config.toml
n_layer = 10
d_model = 256
n_head = 4
n_kv_head = 1
head_dim = 64
d_mlp = 768
vocab_size = 646
activation = "silu"
norm = "rmsnorm"
norm_place = "pre"
norm_eps = 1e-05
positions = "rope"
rope_base = 10000.0
rope_fraction = 1.0
qk_norm = true
attn_scale = 0.125
bias = "none"
tie_embeddings = false
parallel_block = false
init = "normal"
init_std_qkv = 0.0193
init_std_o = 0.00432
init_std_up = 0.0193
init_std_down = 0.00432
optimizer = "adamw"
lr = 0.00207
beta1 = 0.9
beta2 = 0.98
weight_decay = 0.078
lr_head = 0.00504
warmup_steps = 455
schedule = "cos"
final_lr_fraction = 0.1
batch_tokens = 16384
seq_len = 1024
doc_mask = true
train_tokens = 141100000
steps = 8613
dataset = "wikipedia_en"
Each number is 128 + 24 x the weight over its row's rms, rounded and kept within 0 to 255. Layers, rows and columns count from 0. Numbers have three digits each. The size before them is the row's rms in percent of the matrix's.

# layer 2 attention output, 256x256, rms 0.0789, rows 0-213, columns 128-191
105:101129113133121100115126134113105113106167124117179106163145093119143137173136109130103141093135157116124106115125089093141125093153112160150123145148122110093134122126130099120100104124118163
100:100095147133133131122108143122096150139139093128088116143142119101139131147145141086103123138138102097124117131116167143111157119132168121169170112128160136118134125161125098126104094132132120
097:153138104158130131127148110146078096145090114129118134148104139106113147141115127133164140155090126119146165146097144126142096135092121141113149131083142111116143100147108077124151099121113138
099:176113153149125106138111094169106087126143117115095092138120142126128117084139111151112174187157107138085152124155177149147130168103079171158155132087097125099085167114103167129164129163143114
101:108132090084131180117145121107072121148169116139152085110128072131145179160126128140092067104124186123179098155119087133101120106156171112101110122102127094161101133143170083139127109119126129
086:136131139160130079125127091089124150126104138135132150128144098104139146118122151109103127174144134136127145152094116144116174123136104154161052186140083161071114134171146129133161153154099120
096:187142142138152102108113108124098107121100148117097151136142159125132090109142129123136116137103127114115094116144123147090110134074091122105118142104092078133140140128114084124141132112143145
088:130141132118137138106159115139151093116151132144177103129141170113099071158107137138154137125134137120091139134111118106142121115143128134119153165104171144112157112109072113089132116113082140
102:154149157123148105116114143122102110115134103098113124085106122162112090098145127126086063129132137120118099138127137125115090125095113116116113124149128142139145157141096124129111091117133151
098:152109115145105100138108128105090104095138111095134203149127094128129091096135115151115126138128199140155132125137117126122125120163117127150109145148134158089126155140088164132108156159117148
089:141097175147138091081143159121122127113181134097083106106169122145146072153187103086073100069126119109160065125148129131123106090067093108113124126133157112103150170120162099123107117121185150
101:100120167120143073141174116137123112134124117116124084108137133138123138148127164113089117125144071104129058132086107097144120106084112128151114158147150135127150107128130103099079067098107168
086:123105130153124090127121088091111119146147189120125142138156133132132111110140101163124136132154125168131141157114141187141138149119149138130094127135118139129155122158129095130164098081129112
111:113134127099139141148149111161152141155102134145120139091142110157103156095121159165109127127118115093122138135109144124137117108129114138136127152125167107128116098081154155113094129132090155
115:156129096135142134082119106111113123103135113136124115142142091107117128093169154132161109171071187163114156155136149132075121148147114118169079106124082123131090118136138139136148180142130094
086:108128087154143085149143144090136085153123095138135127161123200103124101115129122136112153115122131117111092126095129125128125163127132124093134119095134081114195069157100118122097149116133141
094:122108122128133112089147132125089158073088139149130137196108120156151136149149119113119164141161160184118132111141096141097191153137158177159053132138118142154081164150140133063143130109131129
101:108135149135128152145154118126088078164127140130140119149125076089126134137127159092122076078099162110155127141133122105165098088136105130161149168130141099122142125098185119165123071151122133
100:098112097112161135104116136134078128107155115139103123095151146156149143116173124138131144143127121136133122134118144135062136137121157137086143107091129081126129119156126128116148128093175111
099:131120118168103108082090143152136094141167110095103149153147080130159142075131134124093125079108126179180157134149165132106144150080097121135158126110123127116153121133088110101111147130133163
102:139091099081128116120105153150140157131133147142102130084147137113114136161157127116160116136147118081096143125125176173097127131159164151129155112098166126096132132119148109137151146097133064
100:132121087123171150104114069062060122160103134128112118135119139144090171097147158157144119141058182115158118151117132136073110115147132118117086131077127069160145099194148142155122125128121121
112:147084130145144143138145108075086123146136138141128129124147142120153135165155126095151135137167162174120110174105128158160148138170173128126080152124103121130116137151197130131171134153148119
095:105127080131107130139130107139146134177127150148195169162158117091144189111080130110131152142148130125104135110114176189133204154171139152133110112111094116095113157157158134146133153141111113
110:152134086105130140107132128141139134137141169135153166150164105121134133099185114168133137132127148159119165132117136156106158159153141162137099161121137112110091140115132123088140176098104112
083:132094095151115118183112092131137138173114184099137136124136106122129187102130168176135136108117116166156118104150143134145094132168145097132110112155135111105122151127177135119111131159123141
094:148156094159115146102131143114061097113136130106120091166129087092143135145155145140162100140105189117135146106158121114095093129130148141139144139088122080108094126124134107120156132125151116
107:130109163106101083103124120148140096112131168149110055112120157119125127156153148148150140143149146123120147106137117179131074147089100155137108137114133112146109154105153123102142131122151113
093:119107149094125131159113146124096148067115095138095125136133142146139129114126087128094187107150135143144072151120078092107144126090156155161137096140127123162135129159122130109094133118175158
096:110131162089123070141096093122161081154131174153141066148168147099152172125119168160157117092153099120129153101148128143108124171122126107152133112135116129166179067092131122148134153096157101
101:155148102091140151095183107089132129131125123151127156125147108134136128116097115143133114132111164148136130165108142145100153136170145095108075147078111118153136080147129127149130158099122098
102:120144087144124135127138140131123084133123143163145143174129153083108137112148152141162136130135120133114152114137138099142148143156107120112130136135131119153146074094128127131145120106094111
104:125102106132139145126089133085098140081125100122139174123150119165129146088152092124130163175132130167106122174107117121117178143140154172156109118145101157136106124178126168144137130131134143
094:095107122115076134125109121144124176129103073179098087109057123154104140113130140147093121153163148141173143121172133109120117122138099102100154096125158162172052157148115092107105092163098151
105:125152176111137141150086174112128153130112101102117147141140106131138116140113132097115099112143133135161117120129112122120152147109156087140124141179147113178086096141125091121086132125094185
088:151141204119127102146132114169136134107147115115122116100141104136149136122140189133114087098131103098128132095141140147095123150116111107120155123091172131095174160077154161085120152140151166
087:143140162095135152126113132116118140146108173140096122134146138139132134110090126162132088126141126132147187129119178153126121128148149068099145119109123114158149161161111130154153119128166088
096:109119156120156100165095164093129155097114084155097149147130166147132121150100076106071167128166119094142086137072106118150164114107104136094139109173098129144169161165060140192096159153143151
134:096114097156079153140130080127127149166133130141152120168100114088072166125102167148182163151094141125168163115151149127150151108171106125137100136123122143098127119093144137133137139154063079
090:102123140161116110152102134151161116116136123147098047110141146140136129129093123142067149071145119097105116122160142114137096079128080141121168104133110118064155140068109163148084138209142133
094:043101105119139130150126121137124155134120113170162104111099182110090173144124124101155173161126106109130120150064135126103208119124138181097141094099169153130153086161130123121150140086100108
094:162103108157136164127128095165123113166150134144105126082111109106115123142111123110128142128124144142129165173138151142153125115176098111064145127064131122079107145109109127144151164176081106
100:113093140146148131138095109109105179138102116131086114086129144158139145088105129112093154199164116143151129153147164183139154119111124136126123085098081132156064187176139167112148137171140109
091:132126138074127129114114086134112110134166159172144093077149134146128128065161111163102068158144141109096173147121172192077158145135131146111132081061142136163151134140102133150190117073155085
100:134160153106136146108117135136170112137151114130122113151131120119139090132126123109105093087111091101118136093130128113129125133100108105123154126142127151136176126082104143155116153115155123
113:149149170123116114115152174151133137115132138121106121138126161138125108120133124129123119119152139126128087109152130139116127133106116129111104109116150093143104161122129139085117117109150145
096:166132094136115140071165130149112126119124086120112142136091137168095141107113129128135152170094122116123118134149137124131126142105100150150140139110118088135105124129104104116140083107096133
097:118119143104099105134131172101153165132077146143112138132129142145161142114072130109128129122176129130130145102147119124132172125146168149157147151153121172128124153157133101104137126119143116
102:139086135132177109111131092117102156140143163108104100088162096118135144112141156099149107168091144141153152168065193166104139136134137135150097106110118127140089141141135162146150147108123091
092:111136132130131136183169158113135149120064075180080122114080187146094087131055083119111144149122139088101062146097108114147160074119101143096164096110133158143162131169116115150109071141147144
091:149090095155108114091105140153104136123141121116131128068116127114127115136133103099131095117110138122153130162125139112098110089130137144122171137102161130086125119150119035141153068101103124
105:117108112111102184086108113146078145115140115152122146074145105146127125099095135117153110155125175119147115140163166164070167098164123128099130105053119090098102142171147137124141135160140071
082:091163134158136122145129154142170131120109155124117150180132099107128110125129139115147159115100148117117147097119115114147138135113098188162106118163119126115080117076148136131090139133108154
081:105129124104126116083155100156147127169173148155179099150146161111117157142125165125160158103138082116132112105137151102112139141146125102123107128145134108149144085107137087095115116086109098
100:114122162140137087167105102132107138165106138123128127161134174120122135207097151172167137101169100128154104097124140159148134188105093113080131105124133100162161115135144089085089112146110165
103:141077112125117093140144088131098112124154115163121143099116131124120156130161124120112132096121162130145092164155119123094079100151081105119117108117124109156149109110179149176128122159161132
081:135160145109174112110117091117154120113098154113100080101140112182135111074122148135142087158096107126103170080158173165057120133130139123152112103108131147183131098145102180120139149102169071
116:161169159136150131098121106106116126128126169112149157156173066114135140054157125184081090105100155173121123162140110104084124182135145106152056112147112126152140112162110149125110153104128137
099:161154151157124126136163139123155094115124145095131119145129154141135067138104102178099123124129103130110097087163107143164075127116092097110124132149065107118143132087099116131102076140134169
095:124124122161116104156137117153162121154095101154132119125111142127114108130102137137094131060124143138124152138114123114178116116108055152115154173117119150085152129094138124124102140200095152
093:175085119115088108118081092118114196173114158151078160131148096105118140139129101130134168137160131116116163121132138135152154115161142147136121163135123161062116169144170080146159156143127052
095:144079158107086116074129081090113135120135135166106111124109137109102125109170151122176131205112164119146180179148158173089129107156105110152079111102123162148109125184151134120190137117129070
083:101097122163114121124134140127127128162178115124140110105114158103132163158121119096115152100154101128137097159132166126173117114121112130141173116142129132133151124153166144181150048132134124
077:131162155104140126107123146110133094070113142119154137132155134163141099119126149133127103122128153154129117138120071118111145106127139135139054172132123133129117124126133112078144150122109136
118:111128126119114131206079148149135120152120132120136118173126108090128154134141149151126133059164137108159118056159098104158104140151154112128170138155167099106122144082129123136066180176119154
103:070116157096115114104140141114131155097114111142103092070095131176112142157071114079135153162178165103150095144119108153140197077119116176140115128133140150132095149174113133122111084116102122
100:133143089114174141087084131076139119161147143112116134120164117153124109146140102134120110137100153116096133138083126175118120136123156130101147137130110110118154103174106087175127108102135149
094:119169161169089099118157162094129107138099137134126161182124115087124101095082130116110126107134142123139094141148110110137148127113109121162088147160097132117156091147105109125085095105094129
102:108205147113136186151225146161178104176129120151182135125120124096129143158082164129125085098110083084099118113105113094162102145129131088106157158116160115128145060070167134133097100139105173
095:183109144163059136103152106126159119126144154133101123118112148134144102075113109138093148095133130168138113162184117137148147113116119127105117147095129145086158196120126130108127114145140123
094:117150134087126123125150123110171115133105144133158141128152131105130153120105152121141120110160112127131101110126113121100137116120142098120092143120143173120145089121155148109124188109138120
079:134133138107188152147107133107161166117109132127099120120149137168137122127112125147147149108128154132114153141102133128138145126188194148148137146134159124133094139107130132111115172132132130
101:105158120155118106125137138106128110157077105134120107128116146120141122105104125135096103082114149121158148144135116132135110118091126149106142147087121141120163114135112107113125155143119116
088:085157168123115148137123172129162126115107122118115119149129164109114109095081120143121145086106109100158104122134111084130153121099112129125178127146124113142183098120094119135077122124129138
094:126134137125116121124120136103130168112084144134123149153107108119102133144095131150137116116107149112162134132108119129127138119163087130108113135127103159117153171168130164153114137150110121
126:184159156120151128096139172134144096139122128118094124127151087147173087115125123121058075071149144141109105121167126142136076134097125081139130141135101102144109152116133132132099118149170144
098:099117159145136116142129113124127107095143139119146094114127110116121142117115100095118133094126133167129137138112121131155159146099103163141129113153090169151170121130120190189121111122152130
105:160162161128130123162131146174123108126123147089142121134118108138150121136107096128128117111156115127093152106132098127166142179112151195141148157113128127096120146089130165100133140114127133
092:138104105201093123140152147136117160137136095126086128135098122114135147157132095120093165107122164144154088175159109108157113107119095167121147123099134099080096133118189143126101114162126162
079:137145107163089134167114137164127126151103145122165121145100106102118183115106137156106159115164168172146129119169115108174098145156105131110156144132099091119097186113107122116135148170094155
110:145118078096137139134141117132108131150117149167145141114150135110123139100142144147162110162092141138097176173077169136102134159189176116131107147104109129118130113133160109136185123108108056
096:090149133127161096131106134149135137130118123118155110142141125134125150151117176125118100078123131100141099078147141145095090151098069106105138098125138077165146114103102129116059144143099180
099:144104151093124151123133110117081157089081115120088131119098110158105112152137143124114130132106101121169088128129088115082124135071160110104104126133177156149129159154128098085073111128116168
101:152140153129177115150154147120111136126090122121108153112131084129161114127120149113067065067132149155136075154107088093116119158150157088117104144101174108142148130162133134125095137134129157
083:077122147126151177132110121144099186133092151143085115119129169159097126136100144150201158179087119100157169117104187144140133116115131157114140081102149071151101183131120159131133115147126091
096:114140111126150145200161153121152202129083089125096138102091157148111129172123091116120144176120085066117092133078103097138143117109124147096149116143123131109103101135158110138105143125134151
084:126123110104171127116099144103120121093102150098096092117139159163134112103133100132129120147116121123138107096109137190085147106090148143118158131117135108151118161181081114135126114095174145
108:146130153104108100130151087109109116144139154125136130129142107127153110163070114164115100089179168125171112132153121157143106121145113100113077134110100130148146145139159126129126129134139095
091:110107128174150127165106114156128122149125102099124126107117142112135121137094111106100148129115103085117114149117149139138162138089113166111165078102129145081134116139107136124111159151109127
115:133145134151108126132170116117138138154079140137168129150108130081105175119118158127143137121100142126156155155115121108153085125115127129181084171163142145150115118105150102115107143130059134
092:125121123123128108138116105111093119168120112108090111129120106107100140137159164134113100092108153098185093119146131115095083125099130096140126128136179097161122079120137085153074094125118157
102:095132086172118149113131126121122129115113135112105140129114078123105108107152126155121167173103146149136130132146113128138139098107103155151125154136101138110101120127133178099131104123101104
095:174152162135109153109137129136147141118147165086142149145155089142139126070116101161125108122119155164133141126164112071140136148148128141147111165149126127107083136106130136127134139117133148
108:118116102174150103179119116089100153178128120117120154103146171112141124090177123124108116135113151147132129191120156126096125069154129128106115129091146085146098086133159104114147119124148126
099:156143123139152157148133129131121138152111155119098120130118083126122163115083147166123114079130186165143111143177130102132105166174145084118114133112133085135113137104156164158111137164099119
097:163108125120109111158125103102112135155104155160098159171121139102128137177100144139216135141124171156166117132118125099140142134190111073106101131118154116160122106154137107139139144136116149
099:096091125156112148124123099132086114166166130119137084138120114102119134144157124113138132128113103145146127160148144119129140118134128133124154112114111108138125090116133095121121066108130119
102:088145167114156108115105092134073141168124103127133129095124120106112118162173163073099081130114127051135108151105117119089109114099106122119098140135146096147152089144135101144121099116105106
088:101117117150103100154113137142121084128117112136155106137079141116112143149154130132095117050102120108154120133114104112116082102097090136108179128111110159089216144147130121127114118144133151
097:133105133141108149121098141171086088116181135124127072124147082093118114137162117108111099080134152103123085119171112085094159099119122153131180145091183101096130103096126102123104094106131129
091:132130129135160126083119110171088073132167110097153142076171138128139154094145171128111125145135080125114122164155148101102104127104111132134127125095139091119131121120117138071145128132107115
104:177140117152131153102145104144135072149154127135143143151151058080135139115100150148155109150097135154093182133136144110157109135164122096160107152125124126099118091084113137152138136154091129
104:139091128108108124107089117127147094132226121154123123115142110149138117118153078114113132137167118114123179133116171141155163109170120137111111074145143159094154146145091158177145153116141075
100:125136115116055150141127122179131101101151128124179136108087094145136138105115113141123134127110137153138168139129122097137123108133118146147151122140122176105127149136079148131138083125113150
104:164133120122144131122135143148130132120114109123129128133132149157113094133079121142136113105133162140140093108154140114115121106155102096109118099095157105151108149152096096111114120132113123
107:132140172107134148128109104077124143142117156150106131129165142140140113106109123142130102131138128115146149138115138167138153102141129080101104126146086140134178165172127160157146132151176094
092:121120092124113090130108141161168129120156101087164094111111189165125130139133119126128150141145091126132161096141146115158076107126105145141166109155122141133107155104076096075112151134098130
103:152117137095152134078075145079107136109119170142103168114171089108129105088152132099107092136119150144134131157124136181070174133133167098122075134122115147141155162163135160151151153101132077
105:128112117113127146076144123138154111126172116123138113102141106117131142092134112158084127089125127154158124191143148114124111086129126109142137107122152150146114122123132109121083110123119135
094:167125131148156131064145135132129096142159114145145152140139144119147140125162164116133112133145118157090149151147163160121128198150130119122102124086112110131136105131144147118157139145138112
111:099119160124117116117123147112119119128152151101137109139148175120133101174153129140125136089190089114168073112164110129160094117109139099089128121162110097140152150127125108100082115136133136
094:109097160109126101131169133164125128138136089178098071073097138128119180131122133105087119115146115096145108185112133098127085095109079127107133098106140121133128137130146154122117148139142098
092:103104135101162124117138132092122155100128120145104112190172131126158145145140146087121144119107120083124094085125135160068167108134162129160135100116146106146115112142146128120078157115181161
104:127147160140093161119165154163180103140111111160127092145103120089116076080094125119121126101089150124138144135122165147160114079109067127166173138117152171114131151093104132159098103157121124
109:112129124111111116147147117124115121123124170112158142137130122113140125138134118149142119142133115121142135121108099128127130109145180139136132158119163147122122127160144139089144114082137131
099:105169158083181132149142192128178109141100115122132104115149113153144134101098170130095061047122112139116102113125115125102126141125157091157121143133122125151154104106154176120084167121126125
179:087080098142075140136110065110102141165152125138158104154106107072074184128129178150172157141115151120193138122169159139133142099169108110140092124129143134106126128113155118131107136165071090
104:135150139094163105109136148125159147140109142122110144115141137184133163111122144143141114121097116118118095096093140159103119178088139132166100098152131102168124104154123124131102117062143168
088:166133177116168101103130114104096134100096214105115160167184122116152064148156134118136123102120153158116105139130072116108119167126132123127074155143114100143126159138142108109119127122142139
096:101127094128137145147127191093154148150113109139112173121122121115140130151107118095089120076166136145148059131146091109164166110134154088093160178144149119146155116123155130169104117124122126
104:156122135123133110104141106123135103095125117120096138119118126150127124092147116110141112143101093105093152138130124112103140129108112169164151126125116164132180085121103144168158105097171109
099:163131165166143137159115094152131110175146140115124086110132097113135163155092179162125080052121142136132144134180147103171053139150091097125156127101145105126159130072142156158093113209126163
108:139113090146105165162134083125102119145151162118156165101140094096130153131102098156149141142147161126127134148142117146158122135152146136105144120112122141097123139137162117150157111152126128
126:134145124109144131125142146087108119107124123120142165121128129164156091083106069104081103146165125120092127158114113157111193091127185158151116152138106171144129133186104124126147075078138117
096:146120141135124062168152116146152088155103162139131092109110157135131133142150189160129091078135120151102169119139126145146033161122105076121117142146125118148157115070145099109135123140119153
100:094149132168087096091121138156125101102174119053155117114109104135140080153148122124126122137117138141174159115141121142145106130039072160111145138138080145096118149111126084076155092114124150
104:129090099175082091121150113109116147128123125127135139142096114105124173162123143121144161090123160143157097157151081076152129124181121170122102176091162144073158136125140134093104153150089124
126:109132117066155140148121128135153129108151137091188135138138088163138162134136153158134085093105107151158129068103107098112122129161156093132131136171156127166143146127102144126082138102125169
086:114122167123115139159151118132102173082111134114154124134131110120130132130126115136122126120125100137161126139129084043132147105123143144174110138174137150171109118116150141093082113116116145
105:104135137132104147129147117160130174098123144128127086109103130145114161117117104130129173143137114119135130092146141127142133143080114167158148080154118139157084170132128121127106080122157159
102:125088115132156119099099117125087152148151121134087125103131134130109124118137128132120128165110127130148111163095144139118154115171136137100146130081134113097131150183096076132154117111114088
110:135155129112089111116204150121181094143128115180161137151125174120155116111104111099121135084155150128109122118144129165151145132128101142136117149112106132137143100090150126135122124141151149
086:111132119126108102133079145152100103072123133139115148093128130148137099074133095161082107133191152134132125134167128160074141129100083132066111058133084134147134137164094143090138150136147116
093:161147114128147111148144097119110098154102146084158166106128127143140102124111111135126083129098115118111156150100134181095110132121150111123076134095121136116147114173120112097142169103113107
100:132095122144089140081094111120085132090161049109122120077081109160099122101145109142104107162112139116148129177160132115099116108122121148154147100110151183105127117169097087117111088150104133
094:131135172098159152084112160120136129146129086148083124121131124144111122141097157104126102112125142092115134126130155112147120119135121105148163147125132125141167138110102161178122109145142106
108:089127064182137153127115157105122097121091131125088110149104105134126104127113121108150154161079166153102112108134133171113145120099139140119139097119087111104136109136142199141131120129147117
094:130157081122128205105182122143165156130161109138147122121112106150109148133123129165153114157069099108106149136137154091107099157159150104106130072117144112151100084090115129146125125131122125
115:186164198112107132076154146156159100121143173165141126136167095085146124099108144161140056103155131150125148122168143118133092173151109069136110128130135129173131112097101128155131105110129147
086:141110113168094134132142077090102108155115110139129156159083172161099126119117143142182146185082143112123169153064189187168139137156119146119115130124108149095203130131113117173176074151104121
081:120125177085167145123136124121111138095125181128170127136175126138136137119137177115155099148122083111124108114102123154081132148104193098160078117159116118157133146117134146119126137081135120
104:100147096111103099144138171134156143130109160111135176094150185102132091155124153145159144134149116079121120100146107113125080096141162126121130160132168111098116108091155109072124133115097113
090:097112099112087124120157155106121138136148115148167140171115159117143138140116124110129121096112155121133154126110125111123146112192169133132157137122103137118171132152139078122135097113145107
098:147119113145093117101124150131160150092108098119111153139101123150121136112096103107130188144113120135135090101128101111151158127112121175164133122142121158098127180157095142127086128127128148
091:107103151118111151181105070157132138168113168175140084101121171130131155145111168141185128171175074119106188099140173151146128134155150101087150107122136163147123131095149145115185123167132096
095:099112127162119145151132127162095092134121090144165117122110139107120128113139156100118126113090141127127102165127131091126118103120106135135155123105161125114142085130159158138133099168127141
092:109140115105155111173096142148141169149115128129154141095123162160159191146117107120111159137189105149107135111117113155145169225119160172112119093157099122180098111131157114110148162113117136
090:139106094175079090113128128160140102155162142101154156092122139088137114159139108133091146067177149149138099168179115142173087117120086134091169157110127122078156137117161084115132101148122131
093:130185127140136111140110153157181124137144118082180159132159123128155107089142113146102118125147083150105141106120123123119147204099146136129135144137111148108128116123087116091145175092127160
086:122120110154109117118137133129120125110152114109150165154142091079120137157159121108111180144166112163123086147155046066158185132103110135120081159163140140100085092106150127065079155126072189
101:110155149152088126154163146163185129095127131125149116139087099155097121123101078149128153109145124138113093089160099114160149133085068168145117106166130178110119127094135182117094144137123153
099:116135106152146123135120092140108096138115118142139133182122148138135126122123146127137131138113124155137110112144124138096161088134089134117083108072117075157092119149125148067111146152130111
102:146124132114146116101130110141089113101121126159091127155118089146140142126174155096133089105079192130112122118123112119061145146103088163142085129110130096143109111110163199144107153123165141
125:152135140095183104135106151123137103101127154098112135079161134157179099125145095122102095125161117136094120125104113142107103151101160127104143120134125122143124135157103131133136160101182153
102:110155161132109117150163184173177112113134117129173074152096140116135119153128088111086126093166080121132132099131083105187121143103117161137144128160127158141104133091131091080109127124118156
100:155105140127095116047149128168104150100141142126127153122141075144140162111145126122127148147133139157144135122160147139106128151098102162186086133116117121105065177148160159096138119123131117
105:141120131148112087107076130064122116109118124099082117200160132127136085129132132135141152098111170111149100107159120150120154097130112160163122163098129111065144143129102123109089162138150129
120:118136159096177082157153118092137161104128120107157139114160137137151107177122114093112105153149101087098094138081096115102142087144148145165069122154126144146118097145151148130145134096144127
098:152108172132132092064070113125101124131140148134105109140178154106144106127173148117134093114143127122134107142168164136073126153092110101138119114114135103137125109146132081139147116119163115
096:138162198140106117171161125165127120171080158137104081152117110094128120186078187147154105119137127083155172090123130112172067109114092107137135178114136114087109160060147109103145125169103116
096:145177158134188091131157152113192115136102137101132130133149165134146094144107119130112127088137100136094145129092081130149131138102152140140114165123137142146121088137105124073114146107111160
101:177116125129120111178133097129168151105097150112107116104111129140138060166129102097168137159122151134073141114137087143155132099122127175179112196137137162074063178103181146106157154159140134
126:158141113099132148129116104092115129142136147106144162126141110139128137086110133153160106178103146148125173147108149146107141125182165098154114136121122144142116136171116114148184120104136111
091:132124145125150133154123153138138142137124111114109122118132135135128122122133159160122115113109107128103155124108145108145080156141156123146179147122160121107135128106129159129102129152137146
125:080132132136153131148150134084095138112093094094127110131109118126111132153155178067119108098065129094151098126122099100107103059100131131166131149137135128132144113112165171121082111134111146
103:145129132127131177139174111148140142136090183138151172121130147134117177116081148157162152126127089148118162135147143181133120154134173119119164123084133118164138139121139165103141103113135142
077:128133134110163149134117146144079146127158138141151132140153203118134167136173106129133141119118120122142125161105123098129140170158142148086154105107127059173142158137115111161162128122156117
096:148107177132082073128132148102130132079103116158098142166127165127151140118105104123133164108161132133154105137141113109135156117126082148132104098118104136126164171172137148134130173141188132
087:128110120147146120111077159116125125130125111138090123167149101139142117137144123119110161115149148159092127126147118144116181149128141145149117126131130120114106098137124124123112141136137112
105:141140195123137134097171173186166176160107153159093099140141140118126134147098123098121175136158086120125118124131159142175142168082112148154137126122147102157075163088148107081115130101120127
085:123165125129115109098090131173153119154127143161116128121143157128147140103146159170148126151156121127127171108150174140128076162117082140116167121097122078130106146119095119117172133134144126
110:085111090078143164131124114148130145130158123153146097075124141150112139132100105152106128139150116103158108124127137118100123060150144103069126062108154123171116124135115094111115135118109100
095:137159126147116136151172123111154113162137164097157142170155152061134131136127145136172146114131099123116107116168118121152119154138160099158121153141154115147116083091173111110125120117126129
101:135163195125176161136123131139156164113123126113084086113132154151109116169095120112162159150145082115130104117134115122160136158084115129106150108117111096173122140098123132130134115129137156
129:138119124155102126101154114135126143138112130125149110142103137097115153157134131108153140138112114108138152136146134130136107169102121165148120120115127138121113127114135107095123138132093115
106:084096137158126096126174119140129105148116134177108074119104181154117139134125166116105142095137127132138092145123160203161104133063051135091147101106103098152173152104150138114096078148127153
108:138095138140096120071112112135108104136140127163103137156135101106120101114133103111128145131158150150147162160142151134162161138094080128125131156123114162113131139115113134131154138138111098
089:152110140114153124112126138141097150116154135149108154119130144177114079154146115159151095135124122113129130102103135137125151134149136132093136135129176104149126104116122052130133073085113135
086:085174160128127142101112156143159150153109121146105110141119151149124123138038145135142157106136121108152132103117177155171130183080103118104164113123096116118154156114093111139110119153114121
108:151136090137129124156106136129151123117111144120136140156111158152108108103151092156141173175137121173111150106101117150190119128138135147140118155194096138123081208137084101113144131131101152
096:169099147138156085185129137130099105071134129094146143147151151134148082172165102116093149079166107095106079104135082113126094135113129151119143143136138111109155140085126163119086160149160168
108:103167136113094153154123145188161077138118113151176099125109107113144116128104158102136091058120133112107172093134120113142117119122114141147190152114138162104164124079146141123144112163139124
120:078126159064095144160137168179165156086146105154165089057104106143128149135106096083108113119173104100129097100142094086114169100123133151140144105157158193132100138117158166125130151099149121
100:144125124117142118144144123097145146125110129102105104120111152155130112132087108140121131096097138117117103118129092129131142118130154140099140143096129126108172152117131120126108133119145126
100:102106122098121175132106137091097119095136137135136148136121172135113156118166118131179153158108115124146176185097128148118133178143193153130145103115096141152180126168134187144189151107151082
102:097086070133133136139090110118136133141120146142108136155132141128113169121140126115151181146099130143147161100102149159122152123121132140121131095146110117130131129156097112151128171133116104
105:155110129145113136137104104185118110129147149119106106122133093093117114134157152152151124130131148142125134117171150111129111153125088116136144115123152087117093130061139120131119111155117136
090:102129093151076120154174148119095112120124118146163102168098176129144152124143101155095138111130156147162104149151092105123088122140126138102135118108115063158129129132132114092091109127137178
092:130127096116133105162114107101109089127105168110106194157161138125139079122125133171167128133133135128147131120108103139106135135141129107063105136094106134094160129163108126099127197136137116
107:124126081125037141130156135155180124131158125128166136119092149104124144144123091122176165161139125137151109095138099080160133133139132136101153130148129153105105105117138092128164153099135131
092:120078099135127098122143095111120123092121092131163120114117118144151166113138162116084144118137134136102118128143122148097117116135123144167094110112113167128114126136152169113097143175119155
085:135116152124122143171099096150154152120104157110131111124130132134119112130097150155181124156114121142149187107118175164154145124154104106121138115119128135125090151118113130106130132172111137
120:139164130134102154131124141108158128135158154116161177130148106123130120107091124155144117163165137134137150090125146149158154161195147108110100129163104132120128143129090120167153124138084126
085:103117152132130157148133141140136111147152110136149124108115089134116130117138123102105106112129110132112121158097136120173145132131135128140151141128118171080162152131131178157137136146129120
094:100160140099140172112136187141165181088101058139142133142104117147115131098136100130094101119090101108123120120126110054115136132103137139184156111176138140188088095116109099145069121107122165
096:159135092143122127109129130129073106135163127126165175119164096099153129075185108126107069159144134147087112144182118122079152147153149132130099127090136099132101083110171129106152144094157106
090:137158126134150135094161103129181103130150154144127103118133142123133085104110118144164090162103131160135122083121122123131098124117116077082105092150112133188099097130097079162160127106157133
096:111140152139145119135141110118128118116112151147101109168130120132137111123146146155133113126125098151117146134125126133135123129131108107126106135126083119143139121103145188125152129120137092
093:130141093141089151116154175165146107095153074126181124116061114118123139140123095077141128139093101106085153131146137106126102126132139163174166096122117160120131089106120135137149114109115121
095:141171113153148156087106112142135093183106110156148123179128093092127155136113177111165112109126147145106134096149150092114132153114099098142089148122128101130129069113142139156134148141105100
107:151148079125163150158120126100117071155127176128158185154164123132164117114109112134144116129143135181087179126089123169143159166164186107095111176126077112127137095143091120154185167121115107
089:146161112137076160131104093099161099159151178088154144127172120070149148126103127171163160149153130141117139117166112156150138157128147114108107144118097133057136112136168132136176188151141111
102:092107150099140092109096132131117171135119073158102119109129146136108151121131132092067137125170092083131100138139141119085156131097098134126116105142128154154123097127132123127091130125098111
095:145105097165109137155102111099052073097168079074132185149110095130123108138147101116133143135108188126149120161119099100135136136145124159129145145131119107101148106153093127160120097161117173
115:125159176125160089131125130116145113145116141108131085128163140118149098145124132140120094089153137125146096112128136172096115144092124102131069108133133116154123105138139093094105159110119123
097:151115152165115169113145139113121112152115149124117138147148137113162157092122125100119160150142103180141116155135152164182153119109151126145140163100125098118110185149162148123149104136159144
107:096152176142139156098152142119120148084115123113145108127140118136115073129123145115126100126117106144163119124146119103117125068105123106160103138152127144151082126123134104092097075135111149
092:105157121168133133138150156125137099149144112120148143178138108109148064157116105126098094108108118141106118103100117127178145116155123107122112130149108108103132094110146104142120072126107138
086:130104116124112147127068113152092118103161165124136093112132115143119154080138085136106156137169159177158115126175123130129153116127139141116110092139109118138078178149096117127149145123116110
092:146155145167152110171147129138109085193139160124094163128177112089159093120136132133129108130147105146100112149108132115164153153115125110118115166137101086076138102115161126152177112121156089
101:140094145062073095141112119152159081124148136145147110108109130151136145133097113145091113060171096118150118107156132146126091110127110091106141072146132177129197161129083113117085146124138139
096:147137147133154119110087141121079092110161085095123133113142162146149102119159118138084111119169109140117104122182129120096111130106125102098151101113131099168118119150110137108122078149160174
117:104134142112139119132169124120138154075140094124118086100116173144124124193139128104155183144134126098117080136123084097138121105093120194154112132145140128138122114075152145125097105133147158
116:135107156129169103133159122113118141108152110102130140100140117154173127143132118103087102122129108148139105159105097099130130085159151131146103121120151123160105135157129130109108094118150164